Part of a small language model's weights.
Architecture: RMSNorm before each block, rotary positions, biases on query, key and value.
Each number is 500 + 50 x the weight over its row's rms, rounded and kept within 0 to 999. Layers, rows and columns count from 0. Numbers have three digits each. The size before them is the row's rms in percent of the matrix's.

# layer 2 MLP down, 512x1024, rms 0.112, rows 408-462, columns 768-1023
099:371580589514460529469560520591635540393583504508518454484453566496442430395500502546526523451581374494539520465497414522588502471492622537491419491488555605576595487523490534481493650386588575564574442393504491530530481516489454454524541561499505510552587549467566536467460464413510537490604469489417504407464479545434461455522514498443492557468432521478545539443509598452585510538496541474513432570494515508466434567538529596534420519453509443530513529406470571495454523476525500475545383573529456501403480486555436468516551573528527454462453598434467441534588489546494454649503443568504461502521499518430453436583568581486510541541452549508454641479544522545560474416480525473537500548439502535494532452580528552491556463492493489458455480563463618519518544549441588
098:520464557475504444499486454563484498497488452551466433567367463491413455465431520545518538525517412525522533469550550519553568553590429542445524479558537501465478522531547417516471455514449568509530566500507474440411466525459381490512509581470523526482528451497474472455446460532485554528517551479541458460461538523539545480481569475534496547516460501509504497473533514458467518468482475477541504459506501531520516562463544558506518609596466541475517512569554560458441590527444548452548416470422449506518513459447498466513483417551580501496576465535423549532432364538407528466441525477456531496461455520534512508433497518539537510452496484567506590580498558469500459417486507490543508489532426540531472475539467405541518447576462527557523555521518520508409491533563551
100:558496521570498511545541526538522531507407475470516491561510486553578410483521476455546523524461412468412498495638536470546518415518462462553434538473436563462572527452544535487512509560520530566525592508491529546478470422417597554492445510542439462504476506487516403490518439406540581526508447490444581382506529551451535541522451514519450502511464508494496418515551546473562510568502546560508547429523521599400516582409482468523475570432444550460538553444468477523570517501525549451568565411538553560521573548486464581547563503593482431553512488553433606510478464520559517510475523529535467569520476651463487491477377489475589483544447530464440594536446443552448527485478509454613483504425497589531447525494614540528463443464435410503560544545477542527403489557452492
095:469547497551540516494500567524530503472514547605475542407504426405532399466470581545494537393489493437441434517437492567495448489487511422473420450490449437474533446536475499506543456523392485439570531514506481520383508443495537506537482465497397470532454432423453512461438604479449567431493580479511417509542476528539580529539516518499443483462459556537483585499505522491447463506501508557542525606560474581575546507498571496517402532484450597462527392555469515566536388574594518524496539482473500554427480491529445439512472487512455408589532399482440496478565442533529506474535512423397487525443478571520454469425461497513495432474569472476499451463515445436472463453487517506425564520469482511509460432472431500495538515527498417462509419419549534527440528470457437
101:530516525438475552563442567527486441445503462470532584499425480416446546498556592509545498501477479458457364503436516521576517456571555536529506501437522460490514475519523485479574510514448496499559510481447552512569559516465477480381464429503571463542444466513503501428546430561538514478421459470604531479478529527565558541465472660498461529551559456523493366533516471417533486543522464512484413550505629548485563522454504438539441545486451446386552478421514558471481465533501549504599540503497432460452519538559497475522503569562525452457483517482540560454581458490418508488482509525512500537503519614531446474456481533484516554512533488467557588537450579462481492435509455443549597466542588467513638459427428497564490527508543494563458442466554484490466567532466497
097:514497460569505424479509533561508394532409537527515422458453535506378542463528468513491471514516482501499420501504441539487450497534427428501515495574559467498338501477468564477551549537513492549456500575449562510449481495463473520526500571532497465451501527557489555370550519472564559450556651507408504423571466558410556536523513474555413577507561487545475509561555550480470453535503490493491546418512465448467561525570488489449503416569516475410401566464521510469564491534528532526509424477550316510464476381473501530440475511501571470390560554514461433469530462579545473575475362417525475505561527510529472472433542564498545558459489525506543555540455500559483598523496477525516456525491521559621539527482499464513524577450577477478517510459472531433476462466457461
099:495532465456577486588496494454568392500527513535469487461444458480510443467489426528431428507487527527441477469578532423557459476502508490534482606443566463469459440500500439521479558477468573404569523482549478454460592549611428632537491562589509457543430543515459568491520541513538430577527481511535457556498518422423513535543580511464520576502495598497510517440578560478507490482501494483510554569589507582440450458511515488499508440443515489437517487417554457535403429579380538557421482573501466506518461566456512553545541503535500610442540529541461538503470444485490523481514638514535513545503515417531439451548506617459571588535533477462479534520426488520491576546456651490367486555463530523530512484417480536425423530510471585612471544485519445498544600546457515
098:523508413433467442508568441519533545528542540510517533432623572393510427521528430528567515527475495508401485501532519504463553468550566437409483554570429601511537437486471448589555509481546485519536475513540545336527502476558507598502523513427534511582474512496460619448489583532568498455535505393459568560523412530500537519519546478385542544547504506544580393431438578578384516509515515539549575520419392509575500527513409481581563453585513549552555467476558488475488524500521506498522515574484527463496474477554428534490461550460524473520544507500504471589483556463517474390518445462487464441447435554543506493497474450434446516473430437450557489489534462542450398476577479517497461529520507478481481535527551531524488636534430414506533608466431515596581458481466456
100:540580506581478487523501426520500557544461502510458530494536453472501445551443445522425468542538449450459486502474431538407467445566548587498465492502459572496537372450384486490537450523455461490418455460449554494599527548536528429404434457527571498525437563510575527453494495429536391517447512467457464518495477429563543528593431465508468555490589507459496418490547471524492442521525454513511461601368582441452450506462486499418550607448448520452490506565463507513498520494513508469476624506468493446552506486582538593498504529557472600431411602499492460365461479463425513531506507548517469464497464527536460510568480449419459430436478493529502488514532463535570520601476480511440493424527480603511576568462537417520514523559545523574523446452506375509392521474555526
104:520498660454570498524434484443469395526617434525411592474620482586517479539581575438459490581472497549609495489450471549568542416452489473547490509462549542477450550470455448485471440442559481547430494520503548491536545408549430498501514461583489534488459479464459475542563485509514466437493503613523483475444540579467538479490522544556487612487535494547505406592524402534475510442455428520499509480450608569545436540477462446575501486446554408452521508515510493475463476404469486526565476458449406494544501498553551535427550513487548459525469507488514507533483533550468475460535579460494519531602448542548553583551500514498493563603456534564549454505442515547505458582489484491512553484482526483435489473514501428489465485456572504459427466531516459509373588508507494
100:478502459456434439442414478485456539568602509644493478468474546492528454507473472450549519416472506438503521574497454526443351471484541535464570505467607527527439381463475465427565497418445478511553514413511523545484419552467370514447493585550571474533484553494449460452493525544469524458514575492544475521488557490511462532470462451513488576528425550507474477427543385436540556491390490556593491468385555464507450484565509505539534423551521427470502449453515549527540434457547509544460584468519422461514415497481449594482390476441482550533521431496471444494425504505536558439557539495559468511465457531513470471525448497524570537482485526522491461550582429436601519609519426517493583610554469534449488524542457477578528521500509478569478494484552477566524505523474507
099:522513506431487483431452511473505440621423493522512477564509495492463542561533535521439414482442540516517423504497536513562526542471527535598540504511492470420493481470477449471516507542432463482600530488445530469488476550439494509452430419595426607426634434462515511590502422535468433497509578458502449491491446458555495531505587546497507509548513548512588520584598478456470489422507406423527592589495549514524572483541448517614469538479504435477535535547447467577476486451534400495421496482548444491504485509569551434499532426432531466468584520542455413444492473491492468503496535506499490523548419435545550486425491599495450428508539431460395432510550397495599484500439442529294499518468475469559530564425537529555552540446473481466402487546502493474540557447500473
100:407465517510414533463522501551415461519533498408541505500463516492529488480403455456517492499481462511506499451568487502501516519516505450549555382511581536550495470608488513554485557552619430418511566452502472555532556466477520531502459541471515506419528476549509552424477453528549481588486407449439485535487529555511446494537466536486507513511595363546526487397576437453526488513477538478545538598479508613502528499517417474524506618497505540508463513413496625460465486378527508418482493463439489479451494469467477539555544473520492532492559444506539531389467481462426475520436479434484437476557446534465453601447451437560528539546587502492481557463528593531518435481450503530471489530542486531549487578600427557473470530526453427425508553454581485604509552521524405
100:484460585433553595494433540499464518482430499422456415487388479561532508469488444545522468497450421461515486543601625514459607486536528486524481498428427628414514481466472501538384477547561531552461495553457482503480531430604436427464502514445520502426538507555425475488514405475544455547500423500488512499457564422532596462422429456450421574488491399485493530537507526496528523423426593471534479514526514397519508517460561475578529535527538442575480467495448500473540494532449369500559457597473514483514526564546490513523490536527511448475547478483453504505437400427397529501469436536393488492508441518487517595479520486478518496471515495506398548561526467441551535406488518568472578489522434558524521424598527527452589540459458499487528519534444442453506505592568460
097:536567458463553489493512479445496502554565498493467521592484567516394383504468484552523474618500582447489447526489583430498539497510421531582453583461530409483462606402401470473531453503525495521461526506509396492466497434507511526492524542471443475518398580590460432501561456535468608482446522449473546517443481577516429479538525491470508460604486548482476445503552467478467539514527560521443491486487534510428454515466447535545490457534440562452567414438543566473476535473508467506418437421508491539513541564540496547445598513616440539529462381520534492402542471559431472491559518562528481585488485552436461453586497532488476513508538451492518599554572465557440499492447498513465471480475554504516524517448543465439516565509496391498601498523507416480539479506505406
103:532440544431430559553469496576419498476452472495441462590434533482460511437463543445416538497474532533516477588538536448404487420546416551478502489501468531527400434526488515494507424526571498558555497542458493459532485502525414525554337448546578456476478525534481419511491518504566505468458454401543511529419598555502509560464466545460561475543544601482510428473438432513440456590521462565429486571458498398526448589502496523469550561453512430442470473528528550460516525513537506501520563566524455502376546553461528519632465387488465507440516490597494431538474555468443493547565518576445605526454461471506582611478463433526472503464397460484516389467527510558524395514526466535472486550444519508474435542469497476518514428544503558484472509426487524484537460550516512
097:478575488462438464474520455527526524474395437522443503559520518566490462560590378547532556505499539509588511568502522565396475544448480567503532610496395473427451489362511653581442459505481482440500469495491463453511511409540524563498478482497483461485506438484577462591429423486571504532464559529586563452451525459463479496514475479465510442510461459528485489512604506508543490512551514449473481447504446487497437484542420544417489390488553499495473474489495543444492516487419550443593530493452394471480467506496523508524485494466448569479489553499449535523469541401382384508462544403510465520556478510500487498496392516536524634468540545424447477505461464585583516547520496477543493492447495590488542479458503457475456553507632567446472490510489495465477563454531539
100:467508488450499501565495567385473524482514527511496569507414479525452457392585587524458501560543502489533460491514573472421528480616513565445497498488419549503478526455531474373470467541456506529424533544504422450441467456527517494513529533477481542464463443490474499443500443438523534499547469570518499575442519431542377525528443526437496499481558489563452507541491419613534487480514514461420462623510605538480567546525486508536458505516485452517511456446495546473458520532605520465453450506494503488553563573548493478587479479492478513505470544451512471522458384543456494548538519451555468527454430491486473504563494462553511479483496497591586507509422439472525532434536534492459594556504496451483529433592520457556459482468565514467535512441470566455540584570584548
098:425513498456502416541483419519527509488550594499468430507475452570477501584565560519500633422527486506561381494560443505527494478448474573482586499525577446424566462428456462542534486472434508438411522509578541607498541514508557509460496462403530487488536467505434446459598520529408599519503567521507461463492518565505552484505487500456506544543562521407507559578509614570507449525378493533464497464566481522591549458478440502534475524511502510473486498451485518528564517546466492504412534478473536469457540421548518519440565576475433624472478565535586463571496554419403474477467490496491505525584529480517460470548507411513373507405566475477457400573538534369472438535559493454435532547456516463467540520481555518501471497533470467485511571546525581434483480511471506
103:447520439507516486482515451461448557434517555524566445501508533519497467522508535532542567521473395539454464499500529526407560424509387451488509514512419519489573503493456460501547575516510424371462488464530507471538492540568425501546518536555568493497503465443480514500508567420488522466409510579515447470582537529543502496428468515501638615518540601459490526524573544519513495559503504509377466529449444579473534429439553511500561482494443536492427519513488569517570474528526485541513416471545530506442597406500648435503516500469487468570373519453519490532439548589482533506466451559537438481346430482521446471514484424474419444510471464424492506556550615499564548502510483579400492560528520447494474465578599475529489503449499536465465455557438482534469545562478475
103:559395475511463437427426523517474494563414572553511617523514554473418476454593506529486544566507475554399471547455535443378551528489500466415510468418498544489438454574493538637503510440585528543523537517545481520546544617512524438565485461429511549608430500539476511508507487524514522456514505453562592519570445534542445439476466504485470479505532484422441486463508495573491470446489513486490499487471519458566529468441427532595508433515467528563483497495506433503501464577439551536479506470534494539546506388549559494518484515453466529493610438447448484549533478497514415425464415403569535447496433590584485555495443553497552496515415478563506495425455515510440529467454458579532487472503477533584514521485544426578546545599524617469549530507417586461560529462490461
098:481509522529489467479511453497456554545576456504505511513460511465533438523534511451518511401443489469427511485540505441469512492495480538506443495464476471499471518551502410459449496520466545526443506486394530424519545505459541589516491411540461523497491523517505583498522559495510407487464480481475465541485651574502514483500500470582516644502504576477515522558449485513339501510481477599505423533430527454545523440427403408469506541409442505544529484413470506486523615472599526503527480543453448452459621538518462532471523529519524605547422535463507542455584548484461502508654502506512479557456466383522411422507539516452501436533408554553585430466417472369436535563526474581572511488413542488443519484500584550507464551461489463544538565485451585566505443434452519
098:564510529525456561501553490525506411583485494567495498415597500515510503497451501356597515436508534492382525472495336580523465501416551547522458579518534525534570539585543525496504572488481463501538500506485500411453479493558482485569535462445560529514474561424533596475413501600527522503508475521501517446570593468440451452532519528505510507607553508431509461420619463533572525492476482462425498480477426501494475564375442393538538395473525553555520497482493449504402540482457541525507499478522539475544533540469469474551547544420508459588525466502460478525451568480559398554482426515508482504534530487536533478543444541493489525572424474535445353529484546585530476416482447502458480459500471436499467482430412402496491556392459503412511527544441530471521425491533441
101:529522461524553460439433441454476557557515549471541464495449469548439543460520445394503553434507477465477511521540449534564429518473452470450564522542407488434560566531415445510602555511523431555488467517542504535410595428481496547490414480550409533493371467419439445459475529575431436593434509461398477582477492471477403490515566581485516467472639551542528423590427459520543479537442439552595466437459488407504431531452414484526496534488442446527500557464466636500416525386581515407462496507513512504486567551527534505558436539473462484515366409534546441394465457633530460555481397469506521435463498517505429419551539525527540486521521460486518573367443441494405477441522477637521496425494541510602453452429555501498588517434416456528637543512585575619447493543499515
096:464502531487527533491541525517532555392491512459506542445421491527494559503523493480491571561509416438486602469515499443561550464471541492419455522464502384520552530480447498504540421506569603482588429445487467427570469419504476476503582509493436511558455534496502479461557502441467494496486460565417585496518453514404536505557474486430561410547497553524477456489480526533581442433494508619499504523565557442486480458622505516494517567503519404487502526543505510503500512542468553486475545475509598585486534428526520487523557517449516511550578449425522499439483496416463610508529537451543407444514614481443491481473452522531431495567445580494533463533523480481515392514467569397364483473558381440539465443535555424464602531458469532465423442428494512492517602488541398
098:490497416459533516472598451474453525515505504516458474443536561538537551572422406530476457488543538543495483496432559477461550512559495439467443528561448477504515472505514479611489471583430471519620488514466393537448456480440522551526505484471577448498457530464536496417467511478491496563604499445504541450517500499436516409444571533510461493455486545510508500537441445456565420554487489479434470547536563514467480451453490443507567400517545429459476502516458524454418534508473471542577439434493533476471541558487538348460452485502501406539468492567480496511428473528477534621515459577493498512502507474471490548531466458457497591448533472483443566515372499550560519490599585494512433497444524527438474459606504480445517500511539606530521540453566512561481455475509531
099:497464573585482482547557546583506419357539439578520527486529587475560466496487626446590439410481416548419516484575455523431417459456519448463464563457474505493457487566500592435476542449458462496556508540476566560532465421507551480505478520506481476467405464549510557555509422468554464458535431461473471555408501566548480468545422425489506503527483543500465396503487467508616464485518571482492516571512490550442516496516498543450517481476455502426413561506424474492514526503480521455448501538570599499455584405549478581498509540615555470611489499588539667495570595545525521503410533535507536489514546547467503569399488500464536491541488458485497560417566556454502557523511481539533428517476514510497481511512460487417580482523517479472417437482504492390512439568416561
100:560404464531523568480471544548428532460525471507475486592518523450553510499535529435576424431504523533424576495457543558572543489480504519457522515517514498579441516471448558458631484403523529475467556588533498526504383485545545608516505480461507543404466546535451518576511482439484438586504514486505532457591525494557521540531562442440533432572553546454442415506492448541509463539505498471510450568546467512501423471537470445577583508431486475483486507512515509576521541539553589521568503551523524528457602512451530587496550386542422440576587524585480464606510519536573522551411543531403475464505406518468525504438466479464463549557571516526522493562474424463515468540454482427496560491469469536556473411462486442539566480474513577543517435569386532527464496527515466
099:512400518471557455538550501532506534497457584499502528434380497541575519524478418495471556516401421532507545530475477528492539516516515495479494554472561490594530481446494441492460489524504467413553536513482594455565507446518477560462543499463520504568522494531459554510429457501470557556558538494441513463517511510504504427455524503581505507525536493503556570509503454635495540549418517403524508477375370436480452515480617506458570469568515460456521538535545484470480468539493460490528469501550513610495453517544436420500440539535474441464541459497473477414584502489466547433505494511477489520384475436545573463478435413431572515540506524462549431546528490507514549443584469575482435535451510436458491559499441486528536451409507558499463490497526483488525494472422557
102:463416466498489451448595493471491539506542571577554517436433498494534414589555471473558595558506540477585542593491494429547540461488530553474512543433443543541623499486500503482452492528444438490505460559506524516522443467355487460448560530424492405515541459594473488497510602412532571495525540511490493527546571552427474544530410474490463544545563535507538485470482504526493491455481521577405494482555434597590564638510565444495593482578478447474501457530516390465533512454578464472492456564516432531478464500526533490464485541606478494446470542538549449480431525523552489508529518529442557458527550375492539451449529473554523485420476537512532440532533495479473613479551505615462465487436479463509517500552510560499469631493428406474506539579504519568468467501527475
099:505457428509445555588506393560454581447509434461508504545561485508569462609513487452465575486499483481451584488509444406543452567479517517548452548452463469531584495547571490440528468464516441467430473471513519433541496472491570485426485461555545475496447516475503475309550494584521495410454409533577577544438524411498579457575434496367523554463405558483522516480488547469480470519570433559496440432582513492485410511539477527489410506510488483452491547488469455543438462494533540483534567468477456561477406440395485573462507450534526630506563520488518532489522522463492543479588492497512508481569492431448452532530499475605571495490494574588532502519473593459551504513586569561555527582541464550575493479484652478486568516515451526438484533455460502488484456520503534
100:516439464542462518529540597506487550458491513502464532468522533553554577480510549425496527539467514537501563531412474546505490558473547498449570455521418522588478497494558479617522458531551497498466567404392518499519423442417550426539462525578415386570503527506536505539497560600435462554450577525571408436536497533518459450403473468503391529531509499513561500486462540421496618401429534547464480487435571534507527496557428485514497434447453528588437507533432602548466488445618544459499413513491533506438489453503496560497457537501553476511477436491575548535500442535505618473524443435484541439497548470464453489514484452549525418377505506490465491438474426524514467478446512479458480456576481627499528535539469560485629501521516553608562536484510516541601425458474424
095:596477526521502470397511499533476586485543503467456433460495409495607517535437525547508445577423489514535468463584461527484559474459492456508599420551600445513552563573598496488431512557554451474457502444539440557525488472566373597490477557440513456473466458565496613465439521449544376497440488466461549531511500469564473478469455494473496501579554575555468469583479514513453523537465480539488456471560515526595532392459561437583498493529541457443387527460499480537552472464507573480586581382526422474482482460524488483494551448466460489545477447520476564506514497538575486533495523478477504516426439526510531435476595511508508493503534480432485510492513511492536457492468548525472512509397609381358465548578637605558456471509406483483447492600507496448416490352624468
100:522486385475506462506554517401442467526542504505382503519475566357476470443446472502420495545470613388539505402556568562447432447448448531552446553594469492542450421393436571548593418447472446504518523468426579469514450524498405524547499524433491575584549552543493372553612498551442499594583578429504548407485513503493483592484512558426546604521518496457506472478517473458534509489454472444376478502393485534532490515499545596474493487422509467481456490429589571406464606525554535435486543550575456462518490479451483479445502573472506568447426425473501544488477523476485413496481425664507489432529534487446518484538567461504522488554467517527487509507513548475501454508512482473467511485523537392577512504573444428513512535534506507569561572555508466495514489478533528
105:437469428525424549458561513468529471479502449572483377539519455493484612569525430483482519587601416541475589542378401500499472558487528578528464515443514410429574485473504551427551471477456549486545534540538480591454588522505496562430483438541492458501466477495479494448509461538510506518467389384426467508527575540452397525574474482526470520408472511479523540494564512507488534501455430541573544434531506497571533459396510488464445503489359534560565469562503516542604453448468547491530433478434480493517494500584509514416500536504489545499497472453551425497518531446445496460507493518489530460437547439316485581476466507540524504481420421465490453565476484512481574487535489472453556566456541559487509444492422561490541478441478583424663601444565465549580494545530555
096:550537397579548607434423547509514461535469516417537505555443390533487460594381489484431501523544543422424505478496525436518435498442477485514424465465470509442478493408446448549487482534477520454514484499512553574553482591519499496510472494555493524481530541519466508551567438474556515480504504592477527515572495617501503426500485455519553456438536477429526533595520542557573493554439550530543512502450398520450501449538520513457477488580534470550539496518491486474555508507432454550573553437548524555536400456482478475596580523409545470437469449456490456412387601563493535487490453560465492519507491450533598507403550534552524481522508394420456455507430557543472599540468500406433435494514489518445575418483460499580492528504491481509385502540610500506518454443525567
099:510437478497448534567473492482422500390566509424510492430479495541518470521533390538571417451545460565451581386456509506424524496495509420492482500495459506487480555424529533384498596508461577550468447483521498434512398429468462521423510386546537481475486457383559558456474548550350476491497466417575462488565445507405471427441518536499464447460538504500414499533484463514499524511464500548494500477615427432479550473488490582536447513499547541504564482502482567454569569488473435507501503605450475563606491408595426428486490561430548440438517505468431485574478413522493567530579467504545542525544556499541455416639581473544510512388519502562498506531430452499555549502493427397411518462476506559514495386502609545541394490540445487644465449558460503503470556535473501
101:557534579490453335466514501370487501548535547385516583534415456448464434511415524543587576524503590516528491533425574434474568454522465432461513510473447528552473542528541445544527585523455458526515465496474488520455438483495464445521523453506464503532453385515491462508406481499450444408461496527424525505530471533481541446487538484539469530473511525578575508541391499485521474504475463590465580561519548453491629472409422531501478442527404507565449526514479424502452530518477508511477427503467475516405510474429438479514540548468529443514509464516521511513495591462565481529530479452443483477481563484557469503575464502571477497448537583540494465509484569492557490376548470507430498534510492532574487523486429499515544604506490459534437554430581563535532461466456481
097:467516567499417518519564549434537488486493444400495559589572464463542479542453552490476533468551557562529473531447416586601569490410521508556571584504570514447440622492483544561567503407439508461496528506472525536506591540504496535445511581484440519543497426505505537433515427435511472419484534538511573471482518544534547530584545507569503472551517470488531441512522499585478527612536489454440535537471564472452490511529477379547500569485598437445494446598478555512445578451541561507538502392466518566469477594428442490458540557478504563541487513435511524448482514486506470510469493564543497519474508470487379575446435436546492495502536526475476529468433423417528469612520394448458490520501440534575513432610520529445463439424562448463527420544538531572403500486477496
097:519531624530459476461629414446549505529390458500394457497580548515549470468510546494432586507567512404450568514515554467439475541386507483414534572625539490502509512513486539612454527596462587467510412496514548484478452518464523547549554432551535530520531513453551565430430532449489520512450491524460489556439561485492460518490512457562483583520512496409466559464480417511407478530558552448553541494415519507599437467460388495578512448624619488493510543515481447595519471529578500489479488531540516488536399486486597398541368457581527445540396397563571532507508483475566520516544518513507511487516531471468355494425504407484525549502450477453567561482494449514426566402513482474506478491533514493480471539552503450425513491543442534505453441555521555464590617531504511
106:509453478513481513445523622432512524490508540552478469539509390514466395461412508455386550548550486440582486561543552521508503388478516539528537503450483592516411526519424511482492503568461365539447535494520557452484588474516578498512498423521500593517480547541556494508454503545512486489568550496504513370490515541507531461433537597552444489521445526475428557433531448463455435453540385482412584460506518477512547486564549503557438508488564516538515555561396447397567443577575410625494475444470524550427475521514485512463592433552515461440457499509400468512494501522502474463480444600498426529529422543559552499450549509475520464565527533443521528479553460459542495563530413541500547513524572467429510468529510403597556448482578527492394587560653455422609469442439470
099:434571486496508513575572560507481505520495451537520444411478553545532577459445527476554483508580489537449488474489466511471469457529584569548525436531446525549447486484438464475389460564504499489464578396545509489500479501450451533481522440574496568486525520511438497481493425512445498536498551515476526567572534566456503438526444509460459460501604573511563574479516486517486417447475511570538469498533609563373473479506425531506440472485507472443444493528529532561460490497597508412502471507437411519503484478546473444474509508577569532582539527342426421437419633488452544528508429445399437481517589489512577474518457494531420450435541643517479497482549439496496544450468487475445523450501527423430517451474540514438488507501594534551487449346606494586506588448509459
101:421419623529548592410475433497470445574411536505489574541522540554474580500497423437530449504492596510504446474641496537445539416501607604542419509486468477494544464521510475514515484528511519520507557438488452475511560511546508508454524456500423493451540493497483458564557509530520435509528488492536487531431476464436565648498509479424458522475461390471456569520416456524468439552396513521474563528581481517545473517414445436554556496501446577494471576501475488528552526425508559567397503499438580446489537446566526490527505450464481464476485508476429524506588481574549441515475544462498507511526470449605498468486522496495512538570540483549466565583547480452551489578487532528478482455621600464454478448565481539478460510524435466469564580594430478589539402459495514
102:521555556486482481510523540447365548476548404513426455495451470454483481482578651561514481565465434491479460527498610521452461567610503492488496527468521504485495507444498527348481531417438506534516562433493490444402506482565501486469502551518595563500510498517544557452545457462485596451471553492414498522460532506479485431482540423474575501472509570436548469492484503563509493548518522555480561511567493462465412431612511450439478580478524501571662441456537545544552506479568516447519490516551433554584522491437531485522557517477506505487552417498432495497488415454448552409469463472453535533464490510454523551580500520522528564480529500530427474582539516596492588554468468451499436524538456379549491519467496457531487533517512446477450415432486501462491501420479452
101:494445465507519513589456486510439565492467420543649628455528533506483550575479480403473464425480477522410507404519518567532517612488436504589589552572458470456429469518564510556466441451575473626491473492492395599527506452491514439530477423492511490500445546512547498585522517612409543528540509372496480433445492608575528464487481549496545531472375652527471429576504458524483607500526470627452581396467498460518475513548532586462523457434469488531539582550496424515505545453477464521504585540566541493582512467525436601547468485502478488515451488454555558523551461580487474449483566428482548518464479542535533512556572487447438548495520517490455443466513599456515433519561500604508451462421526447433518575515488454531537468460501455590590535452444558485445489443577569
098:606509488485467509458453501476580431516438437431523485396474540460484553540485505437472494514483518538420445483429440545533526479525459536368568477535537548503521476530496561501489520522410467452437504405495557508558432503586508480524427439493464614491482493472530460554536479447499510471476579546521454556502539504521520453474489473502491533551429544549483524366503505495559486494497472549557535489491452505456463466552565355442540612460428390470470490464505522537441553519539482601506363458484538560475554461492466530445507481404577430488482488498493451480486465483463382489537479472567475535463526545511560515597541514432468565520548388492433511511520561464459570497417463500603465509501432487460565557515493490533400577485447537467438494422452489491410552518557464
101:435500521508470472469517509546525499530497454450474423511456442515464496497537593443589580507423480542377595411477637506605527459561511493447473502463454488524480560478470502437508488573530491482550470500456562486543511451460452507482505483474503384522464475479509526431475543526505422518484600586411416461526510515542446562551495531514493455452542480528474474516546509496433452500537430450451528465497432530569487518430555515459503516495451540575511554549476457597475574589512457478490510521566512484463467427524555403586506545555578446578463496598594475518579518360522542552571531504445480519411568428426447508328567497494483490531410420571451548486475478427409604432526394526533419501520518513473483486421498489496508525455501578444366479496482618523566433565521493
100:512473621433568440474533458478502476505508470539501525589514497553454544480490457507423545537612540474505508559431474464457584493518523515436538455518606526539529544490521457462510550507463536427466431426501510458518541505469463556508503459531466489476534475493471468477500531496447522376581522555542462423550494510484512564447555550528521520507539580482497501447465462475415486464502479443471548521431494446482556476500501531498483510489546547442458437537550461459514527519530461473513595486489524456587489512516349522553555562512557522443485485536463541534426616472538480460470504496509473509505584507569474535515521553497543476461547414488502497561526523443457472472492534521531416509548548484565489458559593468509452372498461503479568549510415517465495546558471516
100:513507450527526514563571489587462488513345460452516533472546474512494547447535460631502545504512479510519490489455492508628513528406485505560571462540523458588578442419532505443452498502424550526515492565540518479487443517510519421464490490616480484572482536384495506593510546487522420482539480470501491433376430485652522546431543384464489595496550592554485535498469475452521642467521546482535564474395544546516485544524429617392488433419475537405546496525520476499567455558506508479501509495477424446506489495480583401421506550462530475447461507548426523413578487507533450500468503439504513482510526605436551493428436454498529492548550445595527482466536531534531440527483536462451505536470501501567524582562405609501493487481553415489501550473491469543522426468473504
099:466507501559542537484500326525452521530438486481533521464381547452549458460516469601375505433584515508585491526427553444499451484499416616517503527442533507477546515544506499517501472594486567447440459469484441486492509532587485447476517460484449471576524502519482450492458482440538517539462509487523480563505459405513550533481471420386467443426461410484403562517566577498489493485554476530596551507547436528432515573447515561468495516580466571550492525481464362462523555537395530417510539473533447470559527508452403555504445567546553583465556513512489385480512467504505623529569567485532493500513471436552490452534476518603434503469497492486588446439453544409510512428448567499495508543467440531482525611541502597535527506620502470493499532606590391478510443498635545
098:475509440443544476492569486580503503511428541509488499446425494449461413626525503536572541534492522517545585547655555587447567548544472568524523462509417497492497446469463406515561507462454506443554580535568550546497470418539433564466478444440450520479472491486518562452449512488513494530417461520610551492527452526559449470461453459473516445446399497544545462524546493404446478516517471414450568520530462537567434502414483486446496479532458529595472472478462460466513410549535539466548497573499404491492534462446532512533494476514498592494537478509481486554495478474489491433494486492453476568522537481394493487544516482594425454454438533585420584583548459544519483493406467534463415510370505558492569568456532412516517538514533441576506421505435505466525538497423486
101:509463490425449494439550406504574547389442444549439470564390548431459448545545594458567454471606495478469492499565381627400457498522567600484544478543473514539517538456489480557414519515575459515550533503427490548430469485476515652514489455499538503562538426506492568598350439521492463479509528503485473496471377457536484576406524563468409588559562492477414505541504482480547581503615519509506494476463524546481475580562460512546518456479492441566533587510485489533464484522477487542439554596458483490471394532464399371491553473495464424546481462470493557491463448547409512460518511473486424484550586493515625467516477460425457602446549566484492492530606407561446598543477530485572528557540471538445534524500494497485496412584570535492464471547473558443592462519465506
101:525513490508518524556516596473513588492585439498570443480372523568498554517468561500428401569504548459483518494478571560458422490511453494526502600502499474522492429453491536533482505512489399531527524559536498433502498488479516452566469491540481530384470524502469506419498461500512530559560532521579484511433505535465483491433534505516428612457526459484494531500579526469494487529547512550460522527597430547559463444532559557523438505426485495541489556475516441546502564564446446567453541464485388507486462554471564426526547495440547391458539521515437496580570394503395560608563561476544516541546431421536505513562546479503435478540440472485464409424435506454461556499511560536530526501554484522453522452428530442509549531523561560363337531533450497476553536546401597
101:557534498472488501545440509428549455431499461465500489412585541481486463509474614488502527633467556484526565469520455499494539581562489404496464446497483552592507442553508446482447485401584500524502566542458521486659436476565465536512438454459519541455448538502482521456550545553497482373423413445535406523585502531528564522460452518572507544534522517555572429462504511485427445470537511497489613442517462479508484465524603445511525523485614490441534457487518515549434532448450469515594596510533586477453490420513521478552551389498528545461532550517614479528462559481559471499488476502458506619495493404497490627533499481446566565436513465487583452524520535475557441440563441474474550490486523492585430499451483496581507518468483521490528449565519566497558599387582402
102:492546550639382576463550311484509439531439413506389536465502551470456521489572550486537504480505523536449504494452499547526544486514473504518467486407518583569458457453555439525579482474514432511486503466516513470582459478516489493504509427471587458477525501434440569460492478482564503495440484385513513391416361517613448413515489586462487511604489472577514497455439507573593510458481406480521466464538463488404531499510445498538567458438426590501455519515581608469501519513509657506459533496539507460589544525445502516523443384562472534511518477453484486545575471531488486485466518532538552477466449529538519419486465539434526570380488554547500446544511628389457495551560451545614506498512530588529490388577510414503536456495513531543519537497549484539471446440483493